{
  "num_attention_heads": 4,
  "num_key_value_heads": 2,
  "norm_eps": 1e-05,
  "rope_fraction": 1.0,
  "qk_norm": false,
  "init_std_up": 0.0412,
  "learning_rate": 0.00343,
  "beta1": 0.95,
  "beta2": 0.95,
  "schedule": "wsd",
  "decay_shape": "cos",
  "max_seq_len": 512,
  "doc_mask": false
}
Each number is 500 + 50 x the weight over the matrix's rms, rounded and kept within 0 to 999. Layers, rows and columns count from 0. Numbers have three digits each.

# layer 6 MLP gate, 704x256, rms 0.142, rows 122-149, columns 0-31
450578503461537448528489447561526466488470499592459479443486545504544530495537465470517530486473
469599445485473437520592531393455502542482432549523526420547546579516559523567506586541407526451
469535510492511507483415509467447668490456553580408374525482502450422565505534567517449579573566
522542354480606445535584499401528434574620533497447452507460475422521513540497473484476495497542
483511502464510523556533489572493493516541497419487582551484587483519435496449477504487504538465
417478649567493522461458488526488530491469487527553433501468557579504541472512619587553517435496
467537522488480481437530522440512547429495400534497505515564454462468460424446458534511527503454
386484450437479483536509531436469464562541507550607563558460507560444561458423568423531545580487
462389564396495577537513539431468532430458536531487525373482483561493499475427466504592489532496
507443362558419401485583502503594510584495423432471488482603481400441403494515385602517505497465
500453556433536503533475485537521577460521554615430512523549500444494477543401563540515458508530
474506488610569479502580457484530506510550449466527514559560528529597481564495486461463502508625
455522482541503541561493515577520609498575541446388513543422441505510462414550446559511487473519
417489443486508458462458463570574531509442508520438512535469539446476497514468572503465495572436
564497509502522490535461470468475526502547482533499470490538580466460475572500416490392495471527
535545575545520466623510529442409538463417456523530512470537519387562416478503572420522474498472
505563474530547410491514397505475515513481444479459429554465543478503403595545530450554501521434
500441471476456545461484502408567495462447521529455478462484352488550493498512442448468578558568
519547542454481379550512508557468466561480445468431504516486450394482495511561542498586467539519
507477485516538464594457463562436470474512518455454411527512497487496521514623557532468506440498
428583531507582501431444579464374557493525551490548547535470461495444536469496520401525557514473
518486513493560462538504418440556477470547555551470405555502438514437449466591506536484471456473
590460481525420490516492444545428477509598553478511576534517487531550395418419507436532490502512
467515556478433471588499575472577543600489445483365358461573623440559479466585486554523527430570
495517453456520550425517471500476563546491513422609467471511415420442542500513531519450512611544
592499493474435603452536521633425484539544555511519513486513535451596541453437529516495547540579
499493460464576534472425539583541505457425484537473489448490421568478558474461461511525495549525
477483515560594526393510480427606537468497450540538464456420451511488456551426452546512464546511
# layer 6 MLP up, 704x256, rms 0.145, rows 122-149, columns 0-31
545535461480471536464574520463521480541503498512590551493546440522474384541480453507522570558535
570534448396510544443460501494500533545467559518469507519534554452455499505485480580493530525455
437594537532396487439559532489563493522488533582396364540558528523462462442434472582457467499507
549478524525596450483474486442444472455464505471507501506480538509461498505506575502457505549527
435557591507549613589519415471513493487495552487390459558561506513468449527549584454619592464519
624486415441472478447580453593492528462573443367457555482618465399548447542510495506445453468440
416447420505523423480430520525534490440431468555539380489494503489516446602473498522477510551502
548481623574599432454464563398534511500488390529438445482521606410581382500475378597492452650579
514598469577562398441511482534527557547419479517448487520510427523445480441516516489525480502517
509486489531532583483550456484563466502469490487444480575462509516507528523473591507370539535558
473546456504496597551544454526553554476430572560488526503485583542427454609436552465439479528536
430552525617552551566523368553539508505501475510522465495503412539491403559535521467457534502415
531345532404466480499508491482439534518500549503572525571578549509465489477483585419574415466507
430591521585457475338452482517553456502521466543462524439451503469539632484476439412511608462455
510456496479468604513514438470503460495443505497495491428573586416559456427541411519518459490490
596478506571448430509475563493403512441487554516622513517471521410531543399558437463457570495440
471533482521513475454500536509364529512352389514387475525433547558539450508468524551466568434462
410591493587492513528488537533573515468680488518524568413575475432423485543498558534614449515522
467364502470507470464477496518559414478577520505456488426477485524415527559585455491539474480378
525540502472549446412489507529573526494529544531526512433480492535457537565514500432515499458487
527458567461583505479472569537438447476528499476495501514432504646486478518384612538504514477477
435423557509562546463498406559599555426484417456573466535537536503511475590523547486508569544372
560473446535526461460514595463508476446479460426470457554446414536452530444491598494446498484542
513491405500485465517532455476555437514466554516554565492393467477539504574476544532567402592467
526525569552486495558511590495466574520561505562419496486557450457517548492492519430570500522538
485613432376394558471551494481414542483509416463543554528389483525535595513471502517537498507572
495420558433549457440502508571422427431425594526606552467407528525492493503435490480558532555537
425520581552419612540497503518422498503510552588483497515523474447469460463584488524511502555578
# layer 6 MLP down (transposed), 704x256, rms 0.137, rows 122-148, columns 0-31
475546587447599497526499483422573448469506456544509452520579539481356501446554518520530519471591
487482551423443520423541459502436571431508519446583500502529434478452515533513526538584607600427
531507503476517547501500524529489524516559458518542535475530484408534462479499491470552340508555
458471540505466501455578558507493474466495497500504514535416581483529495534430525590459451388538
551552444503470538482423482472472449536474482537451457465480519509451522559480426483611583467458
517507474462651555538578501434395417447481492568519440518537499517544514561503482351474472507507
527564512502529563496478609476489519413495538491562501424589525448512535532493543463497487495514
508552542583502458545443489432563493576475484497432517488566519538531535544555490528471494504578
437495586460490518549510454549537462469464495498448513571424503391543571589424458521446549466507
523594534482526544507625474586398486324449467427571549542449481603548419516430443475435461481529
451555382516509524499462562436454504556533573463573443528459395429499482513555499409578514544485
534458492500565496482483582451483523477507512458526530452530602488445438517537490439550436383551
561520499453470440557485533525478513460485438546510491506365487499507472440498463504400445561402
496476492501582510441507524463441504510430525417494421475516430467525430507532510542546524505519
563494508480505480467517529468631514570472553506433506456428477466515496530477519503502486476555
579504441454491447415431495399541532532476396456542550568429491399509502455425459509481549477512
538534358519447587502512528499512505455541628489531568536579463480505468489612490512479460598537
567473511477402512464511493456521556444434415520518462468540511475564561473538507475647503457561
489464512417484489511382585582419545492511573584505577541511482457481480530610471520496557518511
511463536557405513485499541456563487581490517548580447452504430534523452555486484543571480446390
458439491475570482485500558466492536518482552495420460474478443538559422562482533550503498424450
544423544562504471494460487468551472591595534500402509411452498469438463508555530598570448536488
413417470610487548444464472408486471445469485539575484538470572515518472455495484544495399610461
563476495525519553496614454400575489493517456506533531426464479492438507463507567555499497493522
538533532484508535518532403537535520454494582469480506582543529526483452535424390495474448612439
535423463504541497486489555505477580536552500588539483482545488586447531524470457408483608597400
536449526459484551508453598450542432444493550572407558468574515504495397539521552519428506487496